Part of a small language model's weights.
Size: 9 layers, width 160, 2 heads of 64, MLP 448 SwiGLU, vocabulary 2048.
Architecture: RMSNorm before each block, rotary positions, biases on query, key and value, untied embeddings.
Training: 124M tokens, 7544 steps.
Each number is 500 + 25 x the weight over its row's rms, rounded and kept within 0 to 999. Layers, rows and columns count from 0. Numbers have three digits each. The size before them is the row's rms in percent of the matrix's.

# layer 2 MLP down, 160x448, rms 0.0369, rows 29-153, columns 112-223
100:494484438502470486495514545568525480500457495503514490531526485462493513487495504518538559513492538517500504432478535475520470501534494488528482440459514492523533503535523515500471482540516466463496559536506462470466501519484481504489498488506512495508500497507510480503528520434468515552508538490497491531478484472463504497489493500467
096:472526491442460529477515521482499484509446506510541489484442482504465493539446513482531520506485513489516515456482541497488489474488512473465494465520493520514525539478498510531510463457527513507489561488492478538511494521474487516460534515530511520498507512509515525532485474501497471537473486521498470507511513481517512495473469467470
095:483491490488494505512470507500424502535498527533516518500476522494481472513513527492491535472562528472549523470524431498455511503510526501483541478486517537541511463478477508469490524472482519487497519515447456486494515499503440495489512501488502531521528574524466461493504485490497516489490492507490504538480472529508498532458507491459
095:494502528500509475487508467495514509465475491520496494553503457528514511525528465514511499488482524532479528516478511523530494503536499528469533441493508479483454536510508504516499498532545488523507503495455512535484496527491508502492495505577536504504456538505458483513509502497521482502527524508484521492500528517478524474476505526480
126:537482453505463478531521476508484484511473546530489499483519465500483435437458502544500483510523485513526467506488527531468481472517528520510522525508502478512469497475478511483556484502547489521472488507523501507556498485491502488457462481520467473480464523491510525503494499464515500524473507480485537516511489503513462527541502508512
099:480494522493508532525481506502514538512478545545506505484456510515490516506461490520537483519441520450485502550495503498510475538466493523529527506516476476494477476508515512489484530479474527522515502507493497474504505431534534469508477487479508496544467503466496506448494506495513502480463484513549488509504524497493499526520511502501
100:534495508535491525517507494526466515504473531477448481448533468527496529500497498486544512507487543551528474522497504483502488479470512477502498488510539514473535484530506508505486484478531467508456475441453520495520494484452472507479517542528474483525531512508471518534508503477525449497453565570502540495496506457516481474475493489535
102:522505488508509505537472489537470524539462495519486494501495481506518495525551505496489489525474500510487529506513482498492529489461484472572519482504475546521514478514540495483475519532483491494497501520499517542498473507480506498541480541538476445501527492467533559455474438497468515507517495488517506485441450510506488488498486481449
106:494533493515475495517538477455549499512477470524474486479522471521510521482522489479487508498520523475496495478494491502529525524488467465462471489507521489482500461522494521513493492467561539508505502531482547547523535542474499534496483491496496433482526500485518539515516527549459485516431566541523487472547500546474482472516486504496
094:537501508509482524486493519491505522496531507513481478498512486483480516495501512542491530548523540535493503478499508450510498497483486500445473490551523469538448527473481561457534500491504514539481532539471533448515484519477495497468490510531500516469514531486483529529464490505472514517522484513532440498472519509454505535537474479477
102:512528476507464530512488505523500499496604481502523482476452540493519487539497536461514486512517520493480537454532470490540536480473519482478508548513461507435504475512488495509479502469537484500515531496532449495498516463500458503519451478504455534483491514494486509543505493534505526532479508512477527496488472491508514540457489491499
105:506524498511476482516481457492586484533509505497496499488522515541514500495494519488546463495543500512505470507538452471488469506490520475545531516520446480516522503538519522498477447562496492499487502497511497522513444504489490534502499452443496492463514518534515518509476491530519519454459508496490468524501511536516522512496524489544
099:482495509477533493469504482488503491514505493470470524532505518513501519517526475518530515470497446517522520547503530445530465430500496486470527479476519512502510513502491506491476507534471492546515517492492480468503546493503486526513514492485452514495499531528460524508513470572494528510465552476500495483508486504495559482487514487501
096:546509517502473488461523519483509507467464461502490533507520476491514538547428506498542487454479480505503449516499509466498492505523511515525476477473514502505538477540507450497492482508492522508486545481522549469524510493516507459462522562477461498526472486535483450496494485514551527481506481464563517484538510490501495480513501467507
097:457503565519538517529526503506500472485474461531517500535497463515467492553506529527526537466503480534499472515529497479470477490467507509529513455513474487503490482522557483484501525501512486531497518512504493512486511460491500487479501495518463496467491508519508529511469498457451519493473531540518528500451479461523520514493505485534
093:510480509490506507521522551503500523473483505529459482521499522525478536492470494498492474473533463490487503496526501506480470508481509533501472512509536501499555482485452519537470526519486456478524550484482497474521546495493494462540504485540494453498553488524519553502495438507446490545478542473470545473474490476466460488558501505538
102:518491517461472509540469506436520540558505491460517513498504534513443509508502491502477501446489474478483458515510471514496543484494529560476500532521506490528460477456543483539496474497490501485507533491484491477520535531528517474476496480513514533506515454524481516511490486510498528533524506478548484472427516479498468487433495491433
100:507517525490513475489513490508517492503485459475515517542492475524484498543533503502537504475479509536528466472520518492534516499503497497489490527481489506482512509508462462538505493472528514520511513469498490493528509526470491514484481496485516489520464441529517493522542511526562462509486458507537495556513535485532484524512513530469
109:449471521486504531467481498501492492528524489514526555474487490480499530523509496458526496475488491542496469503499494467486466499474510482468512564460508525487507482525540528515465541507518496506525537455527477488500521499458469503526516519496519514516523478543507513480483502453521515533473476528577513484512535465505543489464510426443
097:491489512454491520481528476481504516517491532502490472530464480503511519486492499505508522519497482480463467500481476471549500508473519469524503474507506472526498560518509510511522504512484559529540484490464475502482471464490483487515478526488529470507556472496495525500521543464516505469477505502470515503535492462509494504502483523521
111:465502512549489510488472476538507480502502518489537536522531451473543482515520497492507502459475485537501510478469518503489503535480487466542498506464463537511455506529502500514506486462500486517492523475522472535577515509466507485526484517510495487502506527446508476516452473472501515517483494458503498478512513474481495566511515487526
101:524508476499519487453470490486492492489515521535500451522487479496508516549522543492507475501487472530490522518467532476502513522527460444500477448514508478437494524521493527517479507455518492485550478514492543504470489530500483482469471506503506506496476458553563528481498491437540518476542524476504503518501522538460490488473554498557
101:501478494522532544544543481516504509479482529476560449501510491486455473484519519501494480507489491495514510507503498505500533475494476505537517454517494481508510536447485473446494542515524470528486488491539451571495513505517519460448477519499492476468503512492518517449511526499474459497492505489503520494534500525484461485507443486541
103:477463488531551519478476491480472492448522482518529490480509507480470526515554487493504475505507536510442581421452499506514511491502475532516550483520471511480489530477535542512490504493472455505515479494512511468504472495512507481477530527552540504535517502534570474505490510472473506495537518544495461479476498509517492508549441520450
094:482518510518540514512510519477549501465474492501474453508444475519452508487500517495474536511507514524529527506514522465462512499489474514561521514489497452507479460480487513498524507517484517500506513523522536557474465504544491502527483527525508509456496485496517507471514473519480527546469504492454490517515492513476478524533493521492
099:511475513522479474519495497519489505453512489505453529477519540499489462496489483467507461507480483472493466549504500528472495521523482492494501528517512545491527507491522506467487527479481482512494506544472520552520522509528528491518513510479463564465507500544480503522488475463511532518459489415505511494516489502490543575526529475491
100:458493521485497524483514503492481545491463503507504518511445488499487507488529497448524503525522527529496511503459493460534529486498496494527499490498528504450454444522518527537500495500551514492527527491539460483476507505457489498537497510556514481516456565466524465495483433517500491475493479530486497502532472479499506524515476477470
098:498488511501518497507489502489528514542474497473535518488461458523543529489496510491496522538516500484487450514500523494466541466468483506480492512499457507509524460487470488495512490485487476505531527516496436498460536520496511486528505503485533490536487506492449495507472501477516495482515505508510490545493518482484542489496498482527
110:472532552476517471471502515496494536440520501524513512548524456476506469499487534480480485482514504537541546493476414511521504540524447501473457486517484538499538510500519491502537501504481552479507520515507480568518515468469482488537528555482482479487489509497501494493446503543503545547506489495503478494541497515527506434526443506508
097:497463490498493506521535510525489505492481509508487549529498486517502487482498485476548506472505502534516514501474483507525533472469466483475491508529518476517472504480474525503525521479505471536486520489525493537515487503507562485465501512434485524494562522476490519524539477496479516516499500520525457475485452510453526505511480481525
102:575514494494521488495504506480475493487476507501484490507477516446514536498490502519512476468478452482503521561450520529516483492483450500508495475529480505485517515503511437466442484460502511517499511465505491537494519538478516499445486523475525470495502539494462535519493542456446568497451504494514498504508499521476493488474458533479
098:503537486480510497504501505515524472490475530496473508498490515500485494516532524564482492523500490490480509490495452510502497495499498458478482479505510489460541487518480474500482505473491528469499509530528518489492528483542526518470505504471492467464514540458441520472518512508457471503512498490492421493492494467486513499502494503451
093:538434475476480507514486498457503512487494468485552496530506501529514514491512525449488503506506551480530472502477475488563456455537513463493517472526511524463550514473530477539533497510491532482518505502506490529522523501457480470537466502506495497541516487495515542537521490511473459518505506504456513512527498472547491514499502469478
100:522528496536519472497534499469535498503508499516507505531474483491473500517501514499453479535491500487437526473523496517478474500519483483487528492492510490493481502509475539523495477477535437452536500490490500518510480485493484510527522437480500468532516486510469474541528514545512469530482529512504558547494514517513489496505527511488
103:530480534502518499456513490496485493498509511463451496503530499497474528476521523488522531531482489451513509510477536515512558514502544515454527499502534523550471545493512511498509488503525525471495529491499502479482469525538486511503423463530542456528488478524493460497485510469504508509489530510484460473515495523503470475495493520483
094:501512492467511492501499493513500541499480464494463473548495462531498486527476492493450487474506517542510491450523547508494554479471534538491480460469506530451491507499494483490547479491502511555523531478521521502493504546473478490508505518492520475458506518470526519497498524524485518482530530488512509487499539538476459499485505442489
098:493531516482502470499459474464468511530464462470520490558459530461457512491465502444540520565507509489489504505539492507472502507507475514498506479519502534489534501532484485534485492551521543461516501524532496487495514509477505509504513502515500479454506499502506505506495515507522506523498538463495494493538477513539496496461480499502
106:470460513497489508476520527511464524504531538477514529477498491458504506474466510533489482511575482462516517479485515461495492511522482494492552510488539476529527519524483488491493543479491478493490522517513481518493501527523498513527484423541486513487537524467503524522493505508497513478500502476490483531513527532472524523524535506510
096:498496519507467505517497530477517505507517441482457501510534523494526491474523467531500510543498513537508514477482535549489509466517533471571495523508505509522525521527505478503437503457486515473537485492530480520528523458458510478503519421529470466530508516554480483455512469505535534468489528521509523484516536503500487526486485475488
108:509492544514492481508490448468483448483466473509475478506504519507560471496504491502513540492507475493516485437505509442469489505473521510530539499437488472481496515498489479491503484537478484477506535495534523536472485490531496530505533513525483521517497531533509495482518501462503498570494489530497483482481536505507467554451519531513
102:513512495527500452516410508482523520484533543438532521510494509552493515536517480522481510500488527506465475517490494491491554522507491512462505490521487522471465505520450548477519524526485486460493465509511487518524502512502483517504524479486520483502523536492480469503517506509461453497497507496505474469470475472529502494471477506530
103:487473467499510505489508511491503502504484459494522460499469507473466532504487425506508557481531468492470586541469489475471498499502494503453528494509497499501510553474511465508483506512472481522473484509474491487459515531523534468518489510482474539513509474473545502465512491470517506465494481480483460501499488496522518518502524514496
096:526533501505530488510500506480517514498482496474503507523543482509527496490506489463450518475498513496470531491465505512526523525523471499564484479508497492511495514518518477483490477539514487498536475572503505550482567526518511551499481515541501469504472524502473506524498515490504481533533467497544520530570463504467511479524562491453
093:495512516506565475515493506488552537512456505486501517497468464548525510523495485460444473517537492509539513464508434525484557501503551491495521490506523475514443467493497504501512487475553490491495482510492474494514510502487478459490511505498518476481515463497457531505470512525535491474466546476468490494475525506501506489525507483489
094:503532504457464482451517498489499473507444495524493493488497531485513526512502461477504518518488483532520542480480509504532490470533532475464517456440508499519512503479501448489499468519517458495459502522487517467513516531504488522515554524514477510446487493506517506523473519517470482504513508534522511508471532498519526470495495464489
103:496546521489482465503536508433490496537556528475513508535462498494478513505494492467576472547483496525467487504517467569507481487465492445523515441486438489514492502525509526564490476480512505498488477480488507539544493515483503482493519478475506564559507526489509505511506496492526500487526495540514546515511499545501527472547485506486
098:503471524532503520527541505501509524517474548489550451478475505438522499494505499499490508496550494515511474481497535502521481501521484533482471540516480466510497433483497520523501502477528536508513455501476497498507550504559520532489515494492479464473490488480521488497476500481513514523501505524498464514465496490455488530521477493501
108:497530539498505512439480546515516529482525547482501491515477559486444521528516508429480530509461489475503532497489485527539549467520505509516511488475494542537489498469534479507494542530501501548489503480519496507512471495482496474500485473478546526495515490537515484499513508456510494502518555492504495537480538521491507479541531536506
104:504476479505502473517472513470496511495521515518481488492465529527464505551535476466554477502480459568531453494525445462436480450528482497466463512517519504503531491505540445500480472467536473524555494515495532506531500497518512498501492543496475509473536470490498531479498499505491500495534484517499491536479446521538495509502502503455
100:497487475514518480493525495515500515493483530480493523497481467509508507478466482482528507507512522507493475503473536512484504515445498502506528549522473502442496520484497522514497465511500522529516472502551491501519495468509522501502512522504463463501501487507517500520528494433519488510463479512502528493477489496503490464483475457473
091:499481506491506522522467513457488486473543509497482499519487534520521495512527505473462529480477507484509494487500527498509544518533509514537493499500506499519471476458482495436460532467494486505521548514439519520501537465480517514467507537490513486508483468508538502532464459579520509504472502471474529508428482504476483499532531512496
099:521519510504510475496475527481498553533501500473509478482479503540581490510548464472493465479473499467508512502519485461478483528505479543493482550496512521464516503527503506459512496562503460490485499495499508497511517498465484552468473482474504483449501545512500501473475527518494456498500502504508517503524506493512468494493496521487
098:511501532535515481515474546528502545491489491466464497504501496507503485504521468501513460520494505518488490507516564519514500530521492509474489474529442461513495545540508506537533456481517498494490494468471483529443547553496490465514509458474503486517518495481528504518507513510473506530521506535500502523478514515484498502446460489516
103:494550497467525502529508488500506500514514508469532518501484481489457487521479500458442532541486522501489514490523515474486493504513542488519468480538468508499456515494497494468502542500502458535448446452467502465522494486511527467489512536533558507467496482484463481484520513427524488502539458457524486505507505458493503452518478486540
094:512497494506490528509491505480515491504556518526537538501482502464472479496499507526504491485521472509495508489485540539497530494508504535458504517515487486488553538497523514500519510473514513516466487536545493533502502476508522527515531462466465540495535520492526526481505510489480500519562553496512502483501500504474488544474463527466
099:495507514480470551486507529527468465507509543496510513465450463500535547477482535517488521473498502514489491505470465485499474470478488526530510506445503512508499492533506516500479498504505517508525473502518515502495472527494510492461546528486484484460509492497486518529536471499505560480492490500477488485491490491461495504546515470468
110:538505486481486506503481555476488495500459444509518499543498502514518508482441521497535466495492431475528472466470520495525472512514527524494492505507508501514543511505487527485525464551531525486486510513483520477493490524480482490509464517507450503541477514525531476514503498515487488484502558498469515489473526499570511512478525445450
100:484519477512530526476504492470494478505509532479524463525472496504482492508489508512551496487503538505474501495507443500547511492477499510543483484451487478551513486464536471509480510509448472536499495484506488489526513480494481516463472516508528521487519475538502445499512501464504496512499511473504469475473514458538482513446519483499
089:496510454481487474545483495508460522536449510492542478481512467469496488521510487501494475472443474491499495464505532464518488486496492520513484483508482488484506500485541496498502521528560476501470481496498460486491518499485558489453497516527480499490498514498505482473473532499506474521474524524498523504485503536484535491487519446505
105:497557508526522469498504476510494420506480469496542491514523565483517454538488487486484448475521487484465531474503516495501462480483540507480486522480502473515493521481529502493531528479512487513503491535535486515489507486503535482507502495513461530511523510473490520499474506516474497485474451544505443493490482516507535488499538470496
104:501475498472577496471493491432461494517522478480514466512468492542526478530509516536495504540513424513509484538485518468451513555488495495472497496504510510516465474522488525518483523580505533543513474452486490471539479512509444508481514514467573521504505522515482502536490483487515524491548498481527494508520510505496482501472576509503
103:462488489524505507474484537509472535456505487454479548512530511504465489508550513532496462505441463466505473457481480535515520486475503514543493492512509516485508495514478507554486499491497502506545502521494443516467512467532494494501543490471496490479508555499513481490449475503500538479532431479483523481478522487519509481482519495503
100:540501517470512513494492502500490495488476495470486471540506499528464491562476477497518503486478499554560458447498454439510507476474482441514482510446478479515509511571504508491536503429493530495532510488488523475504512489557461518506514529502480554487495505521503520460542503511525495508465495560479489527506523495521488479503505467522
101:498492482521494490515512519521503480519520506517534500522483475498502470505499474494461479529570507501504482484502489472466526544500505539483465517519490502546494489501497499514487507450542547520563459484503521464562454516512485498460532495522521489478577499499501515539512512496469445522509523494465523507508477511475486506492533491481
092:476509484505495502480459464499494484523501482519485421502502529486447484495500497507544525499497467489518509478512498530512501490462490452467489496519529498528514518488532506536508481538479494435506523520496506496481471529501494465499545483470481497531511504504535507489574478519484532545520491478568521511520466552466528486551471523477
091:550517552510484505484510487472517563475508578487514465511508518501485480512478497521534515532501489524535488522503515513528508521488507549484513544472487524501512551499476532485471476493502450520462499492505486471481492515520490459481465537502490485555505513529555479466499499490545509509499516555503470451494510525497426495478480484519
102:472533505465490524483488487497507458466510512510517553544511515511523492535480518494505522478510530494523511453479495507500516510500520511481534508544498517532478491484540436476497531543493543517513479483541494543483494474503536503481443490519510552497493506447504509456487495536518467470443499513491539512486502472502523470495518544541
098:495556511495451490527505531508512479464529478437506478518513509485466484510516468523473458501530458521485513533499492488483483502510484476486506481521511460497521477505535547505511474427456479497541495510518511520509522519481470570477464497545523548502477542505486495491507498505504521526515526498517513474495460511486506479525515536524
104:518540509513514520436486538485506502507497473496439442532500472493563487474521499476498517494495490503493516486462476471503556476532501507498514506526515480485497514549512514506505517475473495447481518468491469468526476458501542479546520506502486494523514427495509532503526500477470494491501485472567481501514515526485495543477493507497
108:466492506498525461498478496532488500503484490544496497498499533553456520456477471474529506481492489492517486471472525504499495491486520531516503534516506529496502498483487530515504498514473547485535514475497506512474545493507490482485517470441490513490497503498507539533502480505492549466487467457486489519526525498483447510510446490525
092:522476515488517530476488479507474513490551492484501474520487491528525491510512513543517556447506496512497490488457528508505532463470515528532511521531525544501514490522508437520501494514496494498494513492501511507489527480505478438540501480526494491544505523517507500515474497484490486502449522477472553489518510493535493504475516456510
102:511472503534502543502502531476531520488460507523555520517486465444507534495477478502484536521500494534455495545483472466520498464528477495504499518539508488474498474467524460529471516529461482516510500519460514532493532495469538509520492511542499540481518539492484509447484499507513479472480493456498469505510503472473505524496478515474
097:507503522527524534522490480497506525516473509469471532496539504539466517517507469474482514498545491526463521518484508499479480526499526506485466485451531488506524501486508532526499513490480462481502486520540515545503509476504508517447564501512469526458499533490502455516520557487485522466474538456508536484527470560526490463475489472516
090:495527516498478477482527535495504532496457515494527485502533512520531517499543536475502464485506479531486535515469526497513506482511486496501468550521553492472521521520484541484504519477488462535498513477527545493494467496532489469492552505532546503484517495512463448475511518475484494494489467503457501482511434521507426498531524519477
099:482529534513497461503507536487499503506510455511545509509507546508495508471501448499544499467477467422474530491503485503533493456494496515530499505473496528463518495456518531494494512463465540505516460502506484524510510462485462531503514472556563507520512540494516461469533523503576457419513505508509500515483539460493481483501501500526
105:536538497498478505495493491518472467503503546546490480485505516490463492477480510501493526495510518520488514499488502527500491480500523486505503523509541473547516513462491461564530482477497492508476496496461531478502492516503478478496493453506486508472508497479455550479523490509483511527496511519492477498458462533449443521501476540467
096:537512513512534466495522496494487511500536486525504533517535484460525481512557478517437516511484518533482523492485478483511519486510476524474513504461478487482485489477520445541480503502479452457509513487533528515482450474510475483527488479470500534502581491485515454513475507512472509522536436507526508482502534495520503519470508526485
102:516519502503507497507543505480497510487487495463502475471485543495436500499417510541502510512500479486528506517477518505515497500499493492556496509478499454490516502547481507515501505479497529498477512485497515480473507511498478474475492490498478530500525507509472494507502477507467545543559492536481488484517498502486514546576496532504
101:525502477497515519519489502473533509466500484457441483524474522485471489482505446528483458502474498494497476522513510495452529500512531507491511518482494526504468497473554473450473489484502443538481471531494474481552506489541502487517544478514447518481520482498488530509470513532511473469482487514506499492489466494504464548502484495503
104:528491494497539491528469502523485477476508469541480500528496459500521473464506458488469559486461487510505491511489521481503490515550492489497515505512534502471510502517489463516522547562496496515492458473496470519495488523511516507505488497491502488509480492491519493511488530470539470510499492456479492478536450494529468503516481488525
101:504499481525478484506498486518540514505507548524544515493505543493478506538483493507514508436484539518539506500482497514501504515500558497495501510521525492527491515523503485546474500502468489515457490481491487537510527492499515496526492469488491490502496464505584513479490527511534488481536461443555481495518496483500471473485480496513
101:492521535494500540503523498471492530508482511443464488516493462517536460500491525486437474500480512505496467469500485487495470524496456510510547459516501503497492495482469456482523512469511518493498479460488524503487463500499473473482509521485489471519488515507509450464487503485484524489485497512482478476495487486483522492473497512511
095:508551514477485480529531520513531497513518504467566488501482511513522536545535547497537510480517483540511521513498500512481513481462536509517460532478470513494517496511531490470507507476480524484543525530529512567478504502507517522477495516519463497496540491497437503478499504479462503511487484488490516505517458522523519487533490519471
102:534506495505476461484477528432483505503530513470507523491468493486536486509507486493528477485454491502523457467526512487495513504535506502480530500476531514491531483461463526510455462515499532488521469510518520515490438512477495490468505509509469518506500495524514544532514565461520509483476513472529491494528529515476482533488501458512
095:503520499487499481510511539520487525498491517508492511483490517514461506498483565508512477472469498539468494514549487501477504480464534522490508521492503479446456509564467474531527502507484474493499485500531474480508467495512458461539481481522458498505551494523494512501492484526488511496504478503504508544481506502533481475522495454474
106:514526521526453504512489477502471511512494457502481460507453496516512514516519506486486482487535557508456475534535523519523485449474532492473550499491465533513470517532448479497485512510505495509470466481499506481503496478518401491536471520495539499502490498466513525508451529474462515468487501506484505471468527503536486519472479476522
103:530484468514501476502487513499489523491524509507537546470525501526461504458479512506572486483477489477535522477504506487507509483481519506478483517464533538518475513493485457480491466518515519508470464497538512496452495507528526500479510473517504481506511488512512492473495525463513483523490484505490469472518490470485465496486488494536
099:485509525516469522538526475499472517482515522546520528511465480524495436466492483482475520493489477494495512498474490487456470462459487451452500484490515492501489499524508499466512534473505446552509461521461505549495523522486504504493528501477512448488484490460514530482460508478457462529466478515514516527511535467471534508475444446462
097:478549493521498501444515464496475558554542504522508483472508496502474503510468462491482468497512468534517469519469491506493462521499544521512471536462485500518494499518515516478493511484484524475495507502466498519523477496490503507508514458476498508473506491501485524531515493530502543492500508452497537526544530444523482464503517451517
103:499523492497525553507460490520539468515483472493497474540504529531513493489519523493501466489462521533480507523469513470527511510490529510436507503495498488474490515517482490525489499507466462508476511501509545491519456485459522521455458536514518505491481471522487487456503499523523475482518511516541477433486542482493517433487491492498
095:514464481455476480507490518515473502550507452508556494492461521524519517521478495512505469472479473521512518464494487487466527519469493524480494509504477509502529451462520533500527515518516475447488509526503474487491529510501526508529507552489534470507478472521499507466554533505495491489478488520505498533474523454500508481525468482504
098:573469460461509523463513539543480453533465566510507503507486509524507509488467531490463469490464522488529474501488479478496442453504487475533497484534492447470474497479474505496520507507522496517508529545501498471484473500509519502490505503500492485453507477500484524489517540487505473529501527479505534509476503481484470493518519498524
101:484467489504468461493500530470480493501469479523517455520499533526468471535512526487503518500509506443549505480537492516505492553527511488485507468482517492508521472487463488492508519537479559538483510508470486531486496502547422470526502500488507509489495469504460457518544514485519498523532477510484496525490506520491530521536543495486
097:483529527462520511519502509512484526487469453460468491509490488502455498494510487475510502501513508522542520518470477476518497504488529491493472506533487502494482537521538483493436501505477498514519476490450479484486476507419491530476504475499547473492521464476501480469509475500488520491491478491481536484521545469477510454513514478485
099:463490479484501497507469502507450482517476525525471514516502538537485509476453525462510505478500526532486471530484463459486532531504521491524513503516524540477512489456509504506496491540481497490445522499496464522510551542472470491517512516506512496444514474487545482482511514487455498530479500511484528479493504536507515541473487492490
100:528558510515500476523509523523541529468460497519484508504499534543501520484492514531542477504478483488470529542516498483514465489504486467494483485472487509503537492471501508483462485503467529493485486516456464562482512498507520482531481534505528507522476493489507504467516517497473495502499516504480524476508539486474475496493527511490
102:527512539465513517507508466494498500474512490449510506485554480468461514499522508484508478512509522477466550509524519546499500502546489509525491480515502496431488535516535507496474481492463491481494499449529477495436474480520495521550502514515489504537486488520513461482498548555506510501532523525520499473502492488512536469575470537509
094:488519485467506502474512484487485529513502502498484521499493535470501473517529461460477555526484525468501479548479511478528518484506472468512493487493512505522538494504538501452481483519533502467511488470500495498470517491490545508542458488503515526502533510476470513502493537511528484506488499524512521492527552478527526478491459507481
100:488522555517510490542545501497479514481483504513515503551538503493498494478492495478495449531512537504488494546463476556540508456510467517501508502491501503484493488516536487497468472531528467519520528537501498506466524507517571476491484502484504511470495500500459504501470481536510517491458478533472516518508512510538555466510500535461
103:498503525521491473464488492495539517493515521556484506515462520556491485490489462541537539453500476503510468459499526490507526481507543531476447496484490463462513487488496477479507506484484498498525522466479477506495518502512511497458482460534543489507501501500439485480469520487534569510522486521519561473478485511500465519507550534515
094:526456507530516483491509500524450466504490492496490462476498480528497510443508465533506479511539520516500502517535532522505517476519493491540509524533536530477487510447474543478505498551489503510459502455513513471467502461484522497499486464482527509507514531508505492480541488528544452518523488503500516536487491510532516513484463520510
099:477520462536502490500484535525525487500485494501547529533502547500488490463522470502513559494525516495497482524507499493523585540467511514472544526506498483533471502515498502504514481523465486513480502481471483473512476506494467513552479502478515469515526492504531473481485509489475521509505491480496504478476480486505489522507502478488
095:501482493476502499520513486488561538473505488497495511517517446489513516497539457549497509469471499467467499508505482512454530516511498532483526475549449481496460510474510486498531470477465480522500532510496457487482494535470502525543510508511493490524474472509462532516489539510526492506489557544489507453491491471528487510505516490524
100:453522467518470524496494550504516529508492488509509532504469463542453507505534511479500526504539464530497465508450481524506488522485511511509535492486477502502544489486502489538492487540486511493513533512476490463536510490543451485535540496541484499459520478474465524514507484456450490462467527456511521466502500459497461534511489491499
108:479479490547537517520482515519510490479500505480543488514520556464417505465522516490454525489515470483516533526508465549518478502505532501475523498488535505512505496495517492508510531522499500470478509522530518491518532428519493462523518456539508499495522508477496493482468484511493507499518543460487531491514486478487515467500494500529
102:506480513517495488520484470497457505516501497508530508506497489517492496453489518485515464466512482499493494515509470499511480480451505484499529466495461489470553466482525521486470504551479505488485512489510492536496522500469517519556527465460501498503506491478491491473474491477515487563445492510533513493509520510500509489524530497502
108:496491516497503495520469525506540491460523493503541490551487505480541550503496498495532505463477580507540537507509477501510527497473507529510494496485533498516476506513486483506531497482487492519533488463510502551521510481491481534537502517546504498523534526523516511489499513535513485535516495510492480480540491485500462498531491498511
098:509514469517497507498499530463497453529504503490491535478513499485496493486474456509494534466487506476472469514460477488526485528538475503525509488495484548549468470513538503546540496502504507491507553538511522510521531463510509526470510496519518510533533531485495505510492464513455480513501517520497472525545494496541486535527531485497
101:536499470524493420484505555455508487496483508500520466487493502519484481483500525471490530535474516539496537531514537476460531499566514476445496534524512478507506512545504508494481490520512519534450513494527474475492524533483567512529522475531502524446452491493501492519507546512524473476543504509499479523516512477544503532535530517498
101:546460517520538531464510473515497520548485486539483486495470488485542516512480487515464484467486512446538507536532527490484504486511482476541520571507443528544481504500513483477510507513538459502530528533445469487483515517456468481520478469505505527515483516525460526543572466517521486497512511538490514504470508499540514561529526480424
099:499480490494510479484506523518490536502517512492520486505513531476450480517485520519539495517533519495527505490482567499535504483522569524479524524475492486472512472484508528472508515518503489519515558508517464470485517502485473506550488451481502541527500476518496452481523493474499494471519551481518474537491507474478485500446490474498
099:542516518497527496516493531486497517530475500516475503514471480466511481540511568452508495519473521505545499545533474536500474486516524513497497480499467506512533497464477517498515500477542450494498504495497470511486496496471480510499515527499499466536500502512511500538512508477465530471493542523483506477432509520456514470518488506516
107:518479511494508514491526521504468498491481489468502474498474510512495450475552507484514506518512500496531509547466516505518542485463498509535518514507514527442524531498514468516459507486467513493475508518514486496531506504528507496572443468493521495515503474483498479464517522479543508444496501500542537526463517501525453484513459512513
098:510457562467499553494517508550506487534487462409527498505484537513526520534535453516511489529511498466482495508541546509496509471501502509497488497503493503514510517509480495466529535456508521502494525494495505447506506492510465538513454471458530482491503461494482500503491506490487516476493506523528495509510500507486481489518510512513
099:512486501482495479555508516518474529503506534497510505499533499499454519508473515528493502479524483457493472471478516489479504505510449556537482482524507457457511524522497513566445503521537506476491482483498494475516507480471514476531496507502497499519469516520516479447515495505542537473504497489546482522517486494510553555504502473495
112:509538503505495510472460521514498455492506491483480520506513501481506490517482436505497500496492470504513520525444490485525505506507453461454520484492512553488482517500459482473476495503476492530495508499498466490501534460501493521537520511511475532521501488544537511502487469496533483513517468502531473501549510526501513494498502522557
100:518504494518459514503458478446481454519525519497456514470508541531483487491479482519528493505454504503536500481487512524498495477501499526521518485500509520507509469511517469499520481464537498505544458497494488478509529503506487514496516454516517460537562546497464506437466476472486491490518480471497506486505510456515512469529516504499
093:501517510508493503535483515504527493474555530486492458506488484529513531535535501486503507458531573514498496478477504491507492533509498463483523475489518504517490469462467469547502511528496503541470516498475528519480529428518507536507544515499493469465490497522505506509537471468493503484478505511528471509487493488512517520472546512546
105:507492574471548476511488516533457496524498469512499481495493493512525482468514479463500574505499500530536536498483530496505512493501504492507534538489476520460490529528480479502492519532455490460509469529539482518481526499493451479509524471492479536486511517462514524484518494460528531453451500496474483514552491495509518519492517497459
100:537472492493508504484495478509485472525522480517501482489513457496506492521503493489503460490507484546496511514504515514524538511496515524483472487486532498483489496492486544530461511538487515518515517441506481549511486520509487517492508499462494504463481465473500513535519486525511507491504476519532488496503506536433486521492507501479
096:482508486525496526518481478512445545484483522464515517472510543483484515510469518517467542504516472513495536485498515491463497495475540474539534524506509491510532504492516475526514478490482498527459493504456487469486455521528528431487498520516477508493562495519497523484501511515498465509504513537521505465522501510478505519469522535492
106:501440543494472490518495494519496486502491498527517506478519506548504500479490482522503493461511561511523479486510506456514513494484508485515498533499478475529474468522500502500535471493467481480499507548565521483497494520481509518490459503482492511492522498457459480507507477479505489508460494458500541489494492511473486478479475465522
107:484543489505474479480531455513510531523498496419491505508491544504469531524500501500484530496479487496496516490519459474538522480515499482469506495502502484494464513490516491482453503566509569478468472514495480520524501526491499479497513567499506505491508476498519540516492487464505441495484505513571492479487473479497488441504483491495
097:477523468526546547484499483506481514534512517513485438526521514515431512503509565501476473518532490515491480495456498507490492475494505508515525493492496497493565530526486536537475484527489519574483502465443552482496514468442507511527495559498497508503535515463470514496499542504518496497501519525512495510543523481489509511499480500508
100:510500483464476461500529535485548502518471534489519497513505514447509522506474463452494471532530459481514522540529543515485545494502513526584501506529515473493487461452482523479492479461495516486519515474526498512533504519462491504508530494466504497480467510528495469497531508463551587510461502445514472513504507511500476503528485518527